Each number is 500 + 40 x the weight over its row's rms, rounded and kept within 0 to 999. Layers, rows and columns count from 0. Numbers have three digits each. The size before them is the row's rms in percent of the matrix's.

# k: layer 5 attention key, 128x128, rms 0.0707, rows 27-63, columns 0-127
# q: layer 5 attention query, 128x128, rms 0.0634, rows 28-63, columns 0-127
# v: layer 5 attention value, 128x128, rms 0.202, rows 0-15, columns 0-127
# o: layer 5 attention output (transposed), 128x128, rms 0.194, rows 0-15, columns 0-127
k27 134:492471497521540521558420454531483482545515415561521473497488511485526515523446534479503478537484505514487523472478518483485467534448456520516528502499518510539476570457611553471455482428538495473492436464545497482457544508480498543489464492436567473614551514560453454482510468554512518531478518462519635483516541532536573538465474454545535513515538456551505509466449484464532472561586
q28 138:492520543476469441485505448521542496548502518524559474528560586512469470469453438486544443524527498471467463519522515550514425469467559532476569452590514559543405498541514544573510512496468494462550478510494543525483508451527595515522543507570469476527525534503534512426513457459482489562506406501476495462557478472526521554462528496415478553503451492494492456525475504438592520497528
k28 137:472476538511531495545539454501537508576410466522524503462382547456504528523495442498546470499505457442526484445460466493530506537465429487483501520445494485488532477516442485452548570505507554519507544532528522471480443422495545503489488616466484503520437495498471568446412448455492536484456530419443449512457525531465498557490480449456546556509500509513485463524477528560586503502495
q29 123:477516495438471469490470496479457501507434551494547484534507465473484459511498503560510443423495451452504458469509526488544484517551508477633537581445555561582489486563475520480484538453569507560443490472474487576486542533504470518513489491508468528489523442443497517503458429473405559454528457461498447531421486474494593516473505496502516496428474453435475461522480511485549494517447
k29 134:503523426484504533475522506533566450493511496489589489468488511504471558462472534494505398522458533455471467449437470516513504448489506453527505538508490574501520482454493542503455537538617477469545471524481562538465547582514453543497477577598442517548474508449438478484473439481503515461596490475544465529509540519436514559457486528497419458445499463483524546498459513468510484549490
q30 124:500460499480485540501464449490505577497468481493465534597508529431439464478497553445528464556512496496490531476407454446467469435496438485514486531522551466475441473520561506432498543476437486517530473471535511430487473476521506498520481523537575529545522477498422498478466470433528556558460488511522515522465521535520600412464466467504470488431477509462540443439539535542551568435512
k30 132:554520567547416607499582431504497534464495489466549553521553473537553440463454460497453481466490490450540477580444477543472422475512473562447518496493483570521526486536548486516479537508427536539524513468492529528462552513529533474458535506531500546507458457525380499472510495502533461517490476490493534503532482450519513493505397456555458552551472494444523435457467487513455516481491
q31 121:472483550487498462554510499476509406514513509501429494495476551492443564477447561513528437502497562492531492574592513480536517529469605509483526454487521544544415459539477424492461544480490493472544543524546517525554459519529484496490470564560445518525525461516483501524501467464507503596502550574484501471461495558426508417491486470523526459446556491603512539504485477521454521503453
k31 132:510514492451491523440507447520465526537537590468518592574430483518508519472491498448468500534547592561535500537491476391539538456510503508529542481494517492513490515504564460480512569476500472495515427577475494471563515401563564486465429460505513536468468507451493486519529475412488534501445512503505499489459504490516533497570468506502481475524529482640473513456496521550505503553476
q32 031:510450535520533451518395520479472467454552576537557522468474471546512523532520481434422513601547483498522536518418382511502474505467520553433454576456518418512500458508453566483535543515544548470422518511507549461568522515503492481490494529554520476529540473502513531496581561474492468469554489443501462429526500483520477487487512517471540474530518539464495500520481510569523474521455
k32 029:594513481472462464550542449507487492574457548505469552535551523538452486445452497518511548482563498529460470491507504556441447505527429459568523431533486501430429506461475533491485475481558436523476544528440552506504507484540485467483540516502545583497502495513467429477470524511482480416462455534582451448562427548414494516472527507489417490480556562484534511494474481546507490508506
q33 030:366576518497487552521538535577471550542488543543478518493479492484549437540470504451545468512518480502475534510517497505518515498474533420473416444496482547494452449548512547543530503518407509524462436559471507482498510566467495483488449504483519533565510521501544481468408532537496484472542421499459503533515514517589424557523468490528491509551379475505496494509449502458486453518489
k33 029:617502473489517510542479472463477413549515522492462487505522511565453466450489506540485524535520428528458469528481488461471490492555378500492490526549521522469394543487480553527455531491514489454472534483525532511468462495493501459508524483529487531489440480540497524592524452422479372422456526517452385464463462519445492491508509510499464466535534505473451526550488480512482548474516
q34 032:570468526475484532446477463418555454494444502494489538558544542446519516464496426471517534528505503512522486506539529520465478408563529569517516592501542516524435399524489439502532556569414562456522575426490432524470484503510415535459573453469474534417509498488512533526525453522501515558529525486488527515496545508507474476479473467455485509547504498531469556517517511537486493550471
k34 026:494556549462472538503450450508447467447475555502506451497467518531490480502501536554537478459511485500493440575481436489615564537445545503489462479481444500621555448570511546512546468438552517469549458567507486534497557480557505461511496528469487474533551565506459421450497584559532511537499513502488532493474465531514512509484452532519505457502509518579531481521470414455479547512521
q35 032:492515497522501479523469492463508453486479528608558457448451537447505447505571429482478499465512392493467496533484411513515521494418470495492449545523493432512564478507517520502512494501529532517450457508443551461457547579477472470560435554525410578512540529490551444541517515479436482529531525488508522453486486474433463395570457486543501504489512460470504487510512543512553512472468
k35 032:468581512486469504554526552569439453500446543478499550548523503531447483502460556549499517455469550506492504507519594551509543520496495530522472413464527484508470419471485526566508467501537455494576500552544497532519429500508511464520430534453525445509525484531430526467510546544572498509441389514472453485542482531484562560475545435416450533461487496513569468526484478495489466494485
q36 029:437560547470488561500498559464558494498472482455523545505511591511479516509431471510503503543450524533461536438479542474540516481551537485521491502475464585487506495456492541559452485477462505497476440506512440549562500474460548468570463553526548427538447439553477448490529512447565471541421474495478447509504435492492520591454529522502550562511477527542476465563458454492462483586519
k36 030:512584494525499502464479490465480471533519474557505468558528477499453484475569517445424542500562506490521551501512473533487460503461532496523495512499492474426489535428506421480448509481499526471428550469477482490519526526488484516436470508563395583449467534492529537535493470422431526508519534417504558469448487483515416478499508506495483480630538515500520459422543539543540537428522
q37 036:554515487517529473500541404538530435419515566521458459454464455482556497510515462504521576471427470440490537522510501550424497514487491554494528482484544474512481481460531495466530505513474498509465524499441478547494469520556456519466443505454422583508518501413568562531540566516470509437544572467562544472495535502472536430514444518570514423453476447487477567498518508452514516472487
k37 031:464481533501511484512503614528500565508469502566553546461564546477503410557426482506540451470467516480480500523524500485497538514477528535511479456501525514507506430536526546504519513499563424567540483524561456522511441528521531564533575528466585417418482503512503481479501526476542555537526463483525504563493505502595519533466513501446452555483436534481520475466413454461458482468543
q38 033:471514512514448533479531575497492495489499494547534518604576568537405495448436508509470480567526513588507463504455509440599475509514536490569496507505484542520531527474463510563492465514505480491483473466600542492529517430480540436550535545529567441482468540527432490435437517479489450532447464535460483507469477517523484561473575508481463566524545525530527437495482479486488483528530
k38 035:571534491459502538477558482508481470520508522495466446493480477601501511458610496545498525461485490539481478418481543557526486490538455470484458535504462515499482550419466486477462510487399544459514497490460510489522522501503462500498448543467549540525506492471542502527541485488520457414428586528465510382513539499443518480474448446520511413464553523558478534464512477518595503546462
q39 038:543409511491497485473485487427484500494532486477539549533480496500491522492514466483469467548528489528486440462525450506517468505513473496510494526515513419485477425368481505486510555551442486466510542471463466571562480537460467495475561426483501486460446604527481458523535472529572545540505507428533528514532585445536467450583481490446450494555568449449482450488525462545550534494505
k39 037:491494472531514523500461438464550474486548517443510478475440521531480556457495468486488507511454427429530522580504472530511518476528587500502529528494544588411575605483495462474479496480407575499490515452498516430460541542505513512482402477502455540585504470568527526501463468486511485504561456477505530556543533529495505526476525536588557452531510466518475454504543492556504491478550
q40 037:468520518454570455542500527554459489517530483496455508461462506508575458544408500581529476458555514499481571499505504517547522515439428493465486463484515538575544571606534548483502458458567464509518438591524502528523479488540489510560504527499546476445532462536501511557537506465442514477528492545487482455447476482478506497485487457552504498419472499567561566424446511504423492503482
k40 031:507480525531484524493495516446529515476451456551468494517578516446434508559468501510512457558523523470442471469476551535436547473482549525536465376510500521548461468528524547531542527500526472549489501515574528520494430512509552478568579518507573470458453514487472460471531470478479459546437472536488426596436424496548532538503520547456459527546488475465523484538408478447466501507520
q41 052:450539526474541518572488460595461481427520515561452471499463523531562478541456520583496493517495486434461600514474484511505538517418442532517476440498503529529546519589552505467502452439519523503502457547548534534501503531520534524564452531497512506506494485522560559565524545489487468446569490508519468523500513467481530492509529465564498525399441482562559518501461543513464426565497
k41 042:538485574502509461494471570489525498503469502553535529476575520473457468482464519519507480524558594492465501470513559474493516479495516506489491487546465470582486431482497509549534510555505434554495489475530499523552450496509488482523600505420543453415523539466450477449486497476494521571411533471463443513462466495497533592535500506419417575510515508485521479514421488433443496426493
q42 035:472541496487521439542448601549497505483459537497529530424499505490525498543562462461529508428506559443508451495490420490455533492489495525519509470480482456465547571519592495466508484480549491528457568484393520440463482559553483511512515466503511504479566438509563485565559535577469519484529562480499546481471415489450501472520509546491471495460501534423564498498475472473528484581540
k42 041:509474546567504513473470467483585592473530521444575568464512509458496485571482519475499495474484535419533539486536490546427512497478618536427525520503583458454505516518461522547511535518476531552494479482522437480498494492485523520474506478512501436512513509514536476459473465466447551600551465435532527523446527474541494559524473578505491478604494494530471439477457525462447536464501
q43 044:482577549521474557426506427425536470485439501495453510539519524490443469467550525490495473507440514460479496484577551512518566497531544495523481437477481522488471498422485531541500484527461537493479524438472522471448555443507481488572458470492539475575454463428524471474454552513545493493463481492462455453542469552470468489502513511472440535524548488499430400516507454415475536610518
k43 039:465551561482518520564427527576459500426482450565506508548487550507534514556481421420522513442556497474531552489487498470531572532427491436539473535477510485459474463543527528504490460493494529510513528468494457565487537489482554525467498489511472576487482528567531532521537642508508459453505408434524546545534489523510533470535478481574542480482501468468560459520487554530479496525483
q44 048:490525528474520516571444423579488506527513488569509478427566510527482493506469440539488458475530461570444548522459471472530520488433473476477423464512564504541548483520513553504507451416573457516494432509596508532510458493542544531581497544442556526469506514541513547555540478498479495483521501499516378503488456483470502506551544556516467488446508501497541528539431547463534461495472
k44 047:497440522530526544560533360505470466475492501480533532483527548485495451492493478528508455570541588512453468465541557511470438514519441532555478450454474488596503469526490488500489548477517523496502427518523496531562482482500484431464571495506488520454467505442475508481486467510489511527437587582460556508438495484532534559496527456458463547547457451477485542506445473449481503409454
q45 046:450557529512539480494497427621495480440474490555493496484526525500538465597544494531536421524536523451481547524521536474457558484462516474588524463470518519484502480526541534474479414491566442513457443559525469548461457447525540511540510458519495488475537522522542475530529479430448511542563481502520489498485449507438487524542492502516588556456489492551527524504502467490439382484458
k45 045:488485610505521542531499386481519480479466477474561546492581503449461473511499443498522497498549568571461466448524510540447422466489426522528497467462479539549471479538469534454514520457540519517513409508531540488581441453534498432469584511528463520509440526448486532480447496462476503528480512539484521529465517497564521569470527464474488466536487474503459537531442502443487539414482
q46 058:461515449544528572446502636459510496461437450478511492519557478481513475550490530477448586500460473495512472472546488502459515454539444530525514466465487476509502514560543438493481506529473514469513559466500444444498485493528495507540488525528529527543464447531500496490491519461529510477503482525417482517607512511477552417503561430483440522446584567483478440522534510497483440590573
k46 049:499572491521502565443569531512445503441591528514481463509497497509465509491573496494530468503530444506502519469501486492478539518491541542443528527517521499492484458500466514510484435476506611505552380514477469558462506513473562527462477483488437451470460591535470490493486582520485504470515500424502539471464559492536490513580528513478591458449490465554527496530544580479427540521431
q47 073:524494479469552490559501627459482526582518518477543519491460446534471531471488453472563596485440511520516517513446458512497567510478583517450520446548493555423497490535496528487568529528491487523445525442487561499413542554478522514456485512465472491478536504484476511522502542524444462523485460469546485492461533564515480539467496505571479484503435516414539486442483414539548555543484
k47 059:493502476485475549535389594422530504493496429471503489512430523498546505529490495516567501444443511508493503561461542520521527520526478539473450574564531431452489577511443524502463521516509519492519482440460541549454541550538468475444458456458425465445443425462480497480473494554510504530539537486539565427465562452490473522490556523504471507546442498483537482476481497545553510430526
q48 076:429544482510604535505493546524459479477446412505508546534572500445464492525498491496491524535427447506505468456525486529510543470535514496526509428513533501475391435534497527514578537513515513483487525514450475551530575523494560487521501569506554486500437517493538509490486464421500504553565457487476479508521496562574539533424444438553519548468512544486468457499464524442408494542513
k48 080:528449587488487467505387433421476422472452472546511493471572515486538448514517497470518521449523565533463508471442568489500492535515472495542468505479469510538507446559495509484469526451523518469496424473542589490508495441514473430450504465480397534493474531414427525510487510470521484502504469510473528459453470529514490500505508388471492465569504544492498549527432524461440483530525
q49 065:532541515478476487494485583450455508517530490457487516430493535498479536495523484420549532492495469527511501497448498447456535521456519522533533447457472463503544544530499462491448456521458520440507488508604467487443428530418505559524484490528577476515500481498456550492537547533503490396527486452477470507440529563502510460505596562522483549469568536391536438479556465511516523568483
k49 102:521462499504542542476552427519513590486537505443541444535530540510565524537483491559450463499504520493502460513578463495474473500542491524500541477458494505533440481505513451433433492585499533533457477579515457477532493475492477466482489456508438536479562561480462505489502495460530546468474605581466537558541507405513523546519568473492509458519490447559509569439533492448554473520436
q50 093:506469560516472500528491469532510549460507530604534453562473518545483476457495530484503450530534519518446484471542531563492504494518574442538533545460434496511540415453546532473495483484483521577429477403516502501460526488568469432478510526460453413479540513524495419554553471498483451532473508486529526542572518529447417582510471441535581470506448535529492528480500501519483519528482
k50 127:545500536519482503489413443434489501472472497528512475477504528489473469493527534483482487502484507590489497503493537534479513555554483566485521538448535500553481524464462496553459478450494560465541489526478585519499527465532506469440464494515394547504541577490384503521460600506511472498499468444488479511452409496554557470547511436446507475511496500507525576583496563504479520604513
q51 123:519434540490502455500460615417507520495533497503495451485448510494483528415529451441540452596520479495499493582465526486515509495509538514482505501475479493528530481495496502510486507506458491488487516532542427408493464471524474416513475499524478510520538521539513525542563560487531459385513508437522554418441581478518447563486496543517511474515465483413520547439501493480592532509459
k51 139:427482464474495571550401570420474507538509452505480534478477530508535514506450495512547460505450516514455457591466562521539518505494458536536482532540474458487515563504457535522492544546538519510493478459482563523437504520534501460499480484494428474408435446466458500495430458556557487569511528475530561441481522472498487512488592541490494532509448506458547462482462488540564468405514
q52 123:521493540477461476510406515534418517490595522479487556449477492520517512506547493447492514422535443512526493487500471483514537491432534618560536455417537547522477465490514529437516442551525544459525476443527480532523492568496508591455544505484550449530564474511490478501504467580505591521470542527510417534484526502499518462481533450576511544504522535499470509493549488489510513418505
k52 143:413533499502487531515540666511524509553499493489478513508375480455497481500454492503478520521480452532459481506584435505469484492492518472527460538491518557501490507507466530539463458452482470542477549523497547522479448484505509464484559600533524534475555491469441502495559511602493517530516486460517467548496584496509511472470450531523503622525490484520459524550522446504502555485448
q53 125:443533509531448424508481460468596481583486470537501456556360464476477483473507466488506544499493575509469470503560440535442493500499500534506530519525492518529558467592635493514478520518498525490483541523557495532511488601461556510454452503523521529491454521487530520571473502473513513492459490515490530520512581546489492534468561542455531482528568515462473484485505542503475481549562
k53 131:512531515415445491473501530493504482535490529551464507509584441493551400501460497493494458482534506492538500442470478510500488505500548516430457530475507483417506496493519478568538433446522541493536500507504505449471555539485556432483458513474559475522460508457463519561510452514507513415520429553512553500457580578437470480558530534463496534581494494531476503597453428487538442480550
q54 127:528530491547479512468497462509543590546597477460528455478557491516510570469522487497417537508511509469590456540514449470495491565444475572542487490501568544498545490490482501513468571486476519594536518453528456490421506533468457415501491431513442503442465462453484478523555507501538467526491508545475466446535510493463538496453518507487472508520487536599578465542459518466564440524515
k54 133:506506509511518525556441477529542507476544537450471414495478450468508493550524522390414543590532534499471431491475554477453489480485462428487424538445462545543507513571448491501523486456477516472491499510505525498466517459532500588493506527480506482484512493483514457517518537414481493603428508545521486563600566510417451479509508474478508442548468453440517526506472529524471476484519
q55 133:554532544466507477513495471438533574454453504483526487494485457535463548527446509493492485506524528557522512404456454494425543532496554485540430518563497436497497508477483518468534503476537518513483525533550535469515404528483481489477502433527484424431529499479461543514522507450486572543603520478459525528528426546518486507413398494497522564423493553472538476560448484512500487479561
k55 129:487541499512439547522465483533553525515553531498448564532449465553564521431545433446516441544477424489474558485506485490483510514500542468464574475521483497495559500477518525449599477602590453445509512511560544474427548564503484501499570533473532467391528539559502455465515539475502544549484449537519518492487503500561518488509487482491524548515478546542528510490478539498515455500574
q56 130:493465545460465514507479439509503523435465496517476507526434498458535491497507520453467516453499486549506536622478457562508535455509561584509528540508463506500514553529443486475553525508506458518555494512513427475487464556509523510431502579499483448448467529559511444515450502576533528453511495548517510505522431526399597556525497467505478434475502575425471489518420477476538550519517
k56 130:449486461470553434486499543475547424538433570492476491553511486498495452482538563577533507492459551499515503574484494445435487470491410537509529523494569512464523510506490473441544596489447511501506475476501507480496487488448506500501548524512567469483505546527497512478463567533509394552540468561520464535475427491437558557565436500461514495569480491542518512482506488387492465523508
q57 122:475498543461488457488508500559448510459551591490505424509540473459535409480526550488564470544488487538445510507503424563515575566471432514546504507499469512512388522425412503490435589476431445466487522512559463513531535502503528527478504558508495505468487489427449525502474477459502471529525494478528544543533546487545536516527460507530568503527520493479529523492436499493408529486544
k57 131:517503525468446445514517508496521452475551535426532479606557496490515543549488501458497450503515514493478561503501482487488608567495434466435488487505472499506483515516502488520438466556538532569496514476490505529478529404444502559557491499504514509466504412501498551486489485548503450544550500442458516544518613464520508546516535498458558518488540539497496481469513543428632528442537
q58 130:552489489460573493490492447562531438528466547530500467456539505533537504503489504441540553497450601498481491553486460397555522507468426515462504529434466501493602485516452541503503479440442494526507517445490442549480495545534507512539452494427413439497535554525492483472498439507474534530537481536503458436471493505573561543491438501506517549532524463527474485481558527573470448467537
k58 132:560481501473519461528512514428531513510531450461495453481495497530595439485457472486558440530506483563545479516523487413431467492521570438532496485464508471521496514520454525510481476494519518540494462549514449512495495527580525580454504439506504478548514510486519539503463507506543439567481476552463457488381544484494503519441407477463528517364505533466433459489548502488459449533486
q59 125:425579506527496445512435500493441461437465505420512557505476499593515445471516501509550480538535476495569419530531511457471453499372493507504520516507513486499527544490468528481491500490454529498606533484522553454529508536534488535529491567479546461467525481492532557559477545455465526429544493468552489470566534447475425483475454465509533455500455455489534447497524459472530428494458
k59 138:438532443505491435484500542424459442520504458510525535454632543560565524497558542475406513503545513532509519529527466540452436555535498509474511425538507504508494498530446523471518481543440472421449506518481542518497462491463507587464480543466484519541488514450428513524551494509456604504537467536440495504470490516441515495522442489500533501483460468538475483464455499567504568487560
q60 124:564470506502541476549481509519502515515492543485571490482432486492485512525495509448502523527469459465501524496545514497466452450504401544460479557495538468492412538487478505523545521461515479437504506487518507608493455564498432497544453501539457529386511554515473490521633521532537488464489445523436496491494515579506435486517442545532428514462526518473498457398569469471509506490526
k60 133:466473501528532463430521498439497498464474516516504534453524419452542537473523495511523459571512546486560539482508519478490519556495563578454468576506557523570432541471516485478499484518527496487469428564522497483430454527508558498500481540518486466460478420487533444458566461524433411471458476456468526544517460506476403503539539459504430570441570474467486461503545487494429502484522
q61 114:496494498559504537593435481515500484486436483505513520508523372436470521435528566516499471501521561499462507485520522461513539506456539509510529392543442558518466530508567461583515493505549511525455530521460488436535516475524518475495513544485561544433485505526434507527511510500498528546559475485450461529445492552526538534524449502456565459562471491532502500486509517504599404430527
k61 134:520413476489449486515506485527485470541439479516468396472533498502498561454458496502501523437506529460503517485463476448548518519487522486504546484482408584554578545492489496494544525506509469491521445519514517437478522507544512521496515487603505460449500444520514552540542444510493579524559458462425447474534458588599536432472505482506528499573446457479476475453565473489516540457483
q62 127:532538506544525489510564479475468492470472496478527464541498509441560515439560535475521537473502471472547517548467477463469484457543496532503475472517543403503490609562500501497421400449442566531419445504507521493487540497483468559540532452517495478502512576503523542491542506559503531443492510551478538529516613481502453487536487458497507436428538509512524595534506543519580527529501
k62 138:524549527501540558525581499493507511466481494528467501524498527475516482421529532511444505495524445454545500463517500536522528506526479552472534516446567496488558592516450511530471548480459535521497502495463525540559478551513544514435473398504523528517454520452615511474601561581430525530494497591502510477512523536506450569521538458565538478469530418514536567522488501501553485542489
q63 130:519512485472562502451525408539506514482576468414506526501580519448480474551531508533525505543529469504494504457521413430489509493419587542491488482412554472504512518527517493477554522448576492497438600512497541488463497432555515512541538533518456488511510521537484518440474503519485492492446542515493625478508440528501540499467500575450515509539458503488502498492445488464503479434424
k63 133:497462500483452491542544519488554474523502547524510477485504459521536454547532527484520521523485443505580545515570512520521530461601539527553412500459507473519560503518612513490538556485476483480501520429598586541555490551536486524537486497530449568499495437502441484505484477421497472462455531434512538516536487552527562488472498568469574493456499471526473449440488522462547483479431
v0 124:536468471562543576514499502493505425540464514451425542477499478495546541477466431538483544458544514456525483547458507500523564549509488534506508435393473469482438443595487465523491483553523548470628499490444558510523432501466518561505514504451525483511558492534472414544466454466549538541547514457538514486527525501490561499480523480491459507460585519501454500532492496443469470502476
o0 125:502438478558555552488449493524531470488462511464473545441485464463505547522506408535498544460544484491511540485476468522535542504486513569510503452427497449440420477582416486463497509514484550471586511527472595551498488532465563584538507500421511513476561532484472434576495433497519529544559475532507492452500523526477559465507513527510491485504591521502426544524471473469482511472462
v1 129:507515482470464478481431468434501427526505537435568502448491590470464484542510466538456478530464527442527536577463454536457430453491508497517466487523428417561511490526513575613515499520515521494485521430491466504421509453520522520491521528590521479480534482504543488438553521513533504476493492536404553475503507543490481455534566478489501536524479507532420592475488547469508486518479
o1 124:523532477488466500481446450460513495515482522448569470437487566448454532528492473514476510511444508478573507584422494516447450428486559517549542467494476405561510485513486547575443492542483521488465513421444475524419512451472474501464517487638512502522535506489517453468497559534487467501498442542434548483526494505500502440524554461466476524464461527523449584468492537471466472504515
v2 131:507447469498483535541519540549544453512549516483490534466524424399457502555512464475496513486528496621458531504482459538490484470484491505515472453505494536515481506533519463474531427498483525392568456513513500445472479528547442488465523457560478486614414467458541533408507497553493530507456554532507498476432441485484529562601501509496518530509453529477526486463538543465560493489515
o2 129:485530403504496503591514484512537477539530491499526515499524415415481486604551494415490515500566459591439508450507503524489478444491480504548465452440486486518451423508474417515472526524467496409529481479548541472479541517536444483465539460542486453577435499504532536468496506566520505463454520551527458520454464487507531573560522493510511501493469506507513491496554492488597538488515
v3 131:560506521457481483473478512453483527518492471486526563501466515445524444478489453414553552521521536496463528564517539489492487526590515503555487456562550548565514516506532469484470536465482483487516534544505535523451549461446511541513450537555574480503503550477582559519488436455517557434567608513567489502552443499513488523512495454485570560460426444457537472505514495462414497483504
o3 131:553514517431520511472496497448503525507520486509530557492504519419577422487448456467554509499526473540485552536494508497504509517552521548555511502528587519521483558525516480451461528462495522446539586553497521545448550464458544507505459533541562503461509554502575590473511508469486569423542600480495493493528462501579476556510496438481577543440444443497504455527503529462458506517538
v4 131:448514464445518496499474492490528500524540520522528508462508418546444575463454495534534541477493561419461530492505482509516482502561443500423565500478488506503464503586499543484493505518492478510448545395526498485544562521526536505497398452509518511465471564504477460526466487486480469517471527526514445506532528474502526513525520546545617607503506416437477499490549561525418516568544
o4 131:476526432444517540473506485474468498516493513486518507452469429550454529458394521548565491540457525455432514474487501479475452517547444493473562505526533504517465461572515556501459507492528510548517523406492490518539574529529524580483379464511508472436439515471443492528465432522544490524478485524527466476540525482452513554542514499522597598468496461469499523504515525514455533575529
v5 125:448525489459503509474482447515548535520477478504527499532517515433479438456513506564540472480542504512490523469503488483432474567508513505459508482509460565551488479444560479508544590553418485435467422453468470511450514507490432514500535449507471535474512504445511503605495480557510498604471508479611522506536480510442534436489549455580533540444526551489429484569491526540525500528476
o5 128:468481514433475502450480504455529513523478498503486455519513513460568485455474538600496512489548494477521507538494504475488495556515487532463554460499456614530535462447498432502573532493445524442483515431471511482520519506511458493504558421554517525496504539414552530579464444514478560556462487505619484506477517515494491421521517517556536562460499561537448483569497551556540456533474
v6 131:534504488486528534538446489521457460441445593537454525483551443570501525440522482454529428506548506460463511418508488516534445511509512557537430472536514541384514551480461533491516514480496543497486501494492438503530534432510519466496516498503487441517614496458470481519491491521559501507471566430474473522462447573378502520483520506542487520457506502490462535443526549490544579496502
o6 138:571491463513538517505430457545452507437519564508479528474499469564514509419490526443509435508544500498436547443489480489512477493487552558558461507550487535399496542529473492496493531505546499484513469487481402501513545443513497447490561457533507428512597492495459505521512512521582504538419573455522530523437443559420523485479525486559456544475507507496457554465535568507531513503471
v7 129:545509485521527508504503518593520476444475529459459556492464549532469456528546493586520482528453448469475490457545492502545520492513409481488480528484508526525516475537397494483546499454515510447414436518539540466468510489480560517484447445502555468525538459453467524532591495463572482542568500524562501401533506551547550514573479542414491497494488487457464454421490488539500514515538
o7 126:559515504571544497545469500533523518472501528486433560461544516530476486529474477533510428516459471526464458455537526508514477538468448469519521502461524507516534474457460531472485524441542508422390436536549550474491463458435478525485447507518579496575525474470453494531507465490545472542514503500554497369491509504549529496549483553456487556421482478455435466429544480581466528544518
v8 125:528514535542513512489431469570512411478499488468509511531524521523531466524439464520435507439382536506501431455550494470447508461452572550546505519484460551448485587482484557506508561578531502495502553514461525480492487525421516436588466489481495504501524445485488508507497453584445529502417523525551491463475507482505479474543467470425531482469507483489486494502516614520473493430496
o8 129:542497494523559511495462465537459360503491465493506506572501485538524467573482498486484515446421545473501450483535572463442485499464522542553506540474448585480465542473506520532505513531558490490501562466491571478513458568416517460574535465462518505507495444479475513479517513529463497487439527534528526459537488490460467488535437442478514508510521530515489521504502643543482490399471
v9 128:533472552388476457452431492531515474503474526515476460523447510559543533452514487537506448541438496482483545442546436458444433477517479503493496448517484525494527528479490462521438476495520566522512461549469542539478363474463469472473451504463478550552373524517501425467481551492482531532509514512490488511584445441529537501446557529507518462541505445465468473487493471528465536453500
o9 129:508491541386485445500425480538483436577521510472438502498394451517496522511544456501500496531457500467471517445499434490448507480518451528489431437513445510494581512442530462550456482502547531522538482545462537488460405465491478481521447506515504549509384519461548452509465531454507534537497552541492514498555481504522494526367513545523530507470514474504474448490507498521464527481451
v10 125:503403502467442522538539481485499551513429506448482468574498475565484586528508440558454489517484558505522580491490507517513404578500516456452411430486525534462473511506472443527508563446530451510425495510442513489447482513450504552513506512510450490506504531456467471488524505523501480470463548466550532429510523477527501467536415499445516506461563483489573563580465514454472488500467
o10 124:531440487495484520532506543500516537538388491449502457612494483546503572496474433551461486513472538517473544472471455522566442563502517460470453445468507519431508527489442419517462506494568482533427487512447538456405518480444449577524512450463503440539515527506530487484487511512487527479487569481547463430477514494498483500511468437442515496467490459506534515582458511435477442512482
v11 122:425490553482512496449502457471539521486511524441506505546442462540471469508491492502498534492596471494393478519574477565454497536476521489382474472418488510486489466513535547430398521561539483528548494508508467540534478486528574469446490491501465419534500494514520439492538440546538483461515469507482509501522460532477501486532474431482467425460385455480518527469516500491523475482429
o11 122:429529539477551505460447508468545482449489520482485504502450435519503503527525464531516549469571500453444489579553528539507486508476474564406469477456462503487501518489518582454419512544532480468515541486498494508501537479572584480441538530485461420570463487527524471487492440547554457480510529469502529483496490574521485507503444466501465467527334475534480520468492499462495443522447
v12 123:526483569442491500451464496579453509413458504544547543517447486521502493544571497516486506508486484538600485477504540467528478519518509523546490449403394526562542537585493529452528425520446487509512473468473410483526533494529493552446521483515538473447498529479403473462475452489466476443545492495549505529514501406522417514509533497517467556495477513520455509551488504517550459512475
o12 123:515510556468483461511443552542481511429475470521485557493452480520454484480543507478486496513453447560597511444502569498492481559466571510531533443430435496548572542539495527432521498458446435456531448467439415501559503471537500557471497504457494469440448530493464504501463522564462488452512492515547514492525534409507470525515532475478519587429495509472437483529497467504570468444486
v13 126:475473625470542452541534513532456532507540431464507492492550398521428436486489495492470488479415497482516520507539440479461590516549558513557455531558534504556464512544521498538444519575497508545477478526482476436568484570440524545503537568498475470538504505506517456472493538451597513461483551500503511432518490507448446483498507482507479520559498538463477513524470561548519540526537
o13 127:463487621475534434521500555460430529495514428501553498474540400491500448475495524465481510445432517478545464485490427528476558548533540533545519470513520539521451519517475492529390501534515506565468456561540552430530527549477516523516528585526481458511522538498537494460471530492568534524507501504513477446486473526419430501482504493477520492521479579450481535477479543551554527529564
v14 130:467461491510550542463527510497485490513514589448504549519547508485558536551506505493526488481433502552459436508496538475481558514509462461484500526460423565459530494500596503519517499450427514520469451543467497535551529578474458473414488550439476468541560535569562561468544441473475494463504438504424512493517462476500461462441504478464499583491512480490511506480375502466500577498501
o14 129:456509487509532528544455499478475450506535584485467518448544527500536537551550493547560523446465457525498484510478563474522547528483478461472462502451477576436499472503582506520547484511424516543445473564461501538513484521490466496437471560448492399521557527582552581454527465521508467482462457467422535521505467492446470481465502479447536583452503489489533497508397465449529525506537
v15 127:455505474526484521457492511481578492431465496514532555494501430437517514498518513407432503499408423524507508522520516466583530512493458426508493553564400443517543430478510503613456547507459532514449479514536461486490402485497457492537441535506521518488510514477540470591490443549518515435440483518492492510484487551504552541514447475544555492443487525511535528501551525500518474482516
o15 128:458538516494504566444495442478639476409455485506526556537548476436514492472502529469450493462435463572481491545472521482521526465484465466487490544536401480504520487479510509608471560536446531538494487490557430475523414506454477518492482503495527494418544469498551470548497474530493539463426519486505516509526469534500565504518484443549551478473510516498562460476538552462489440502547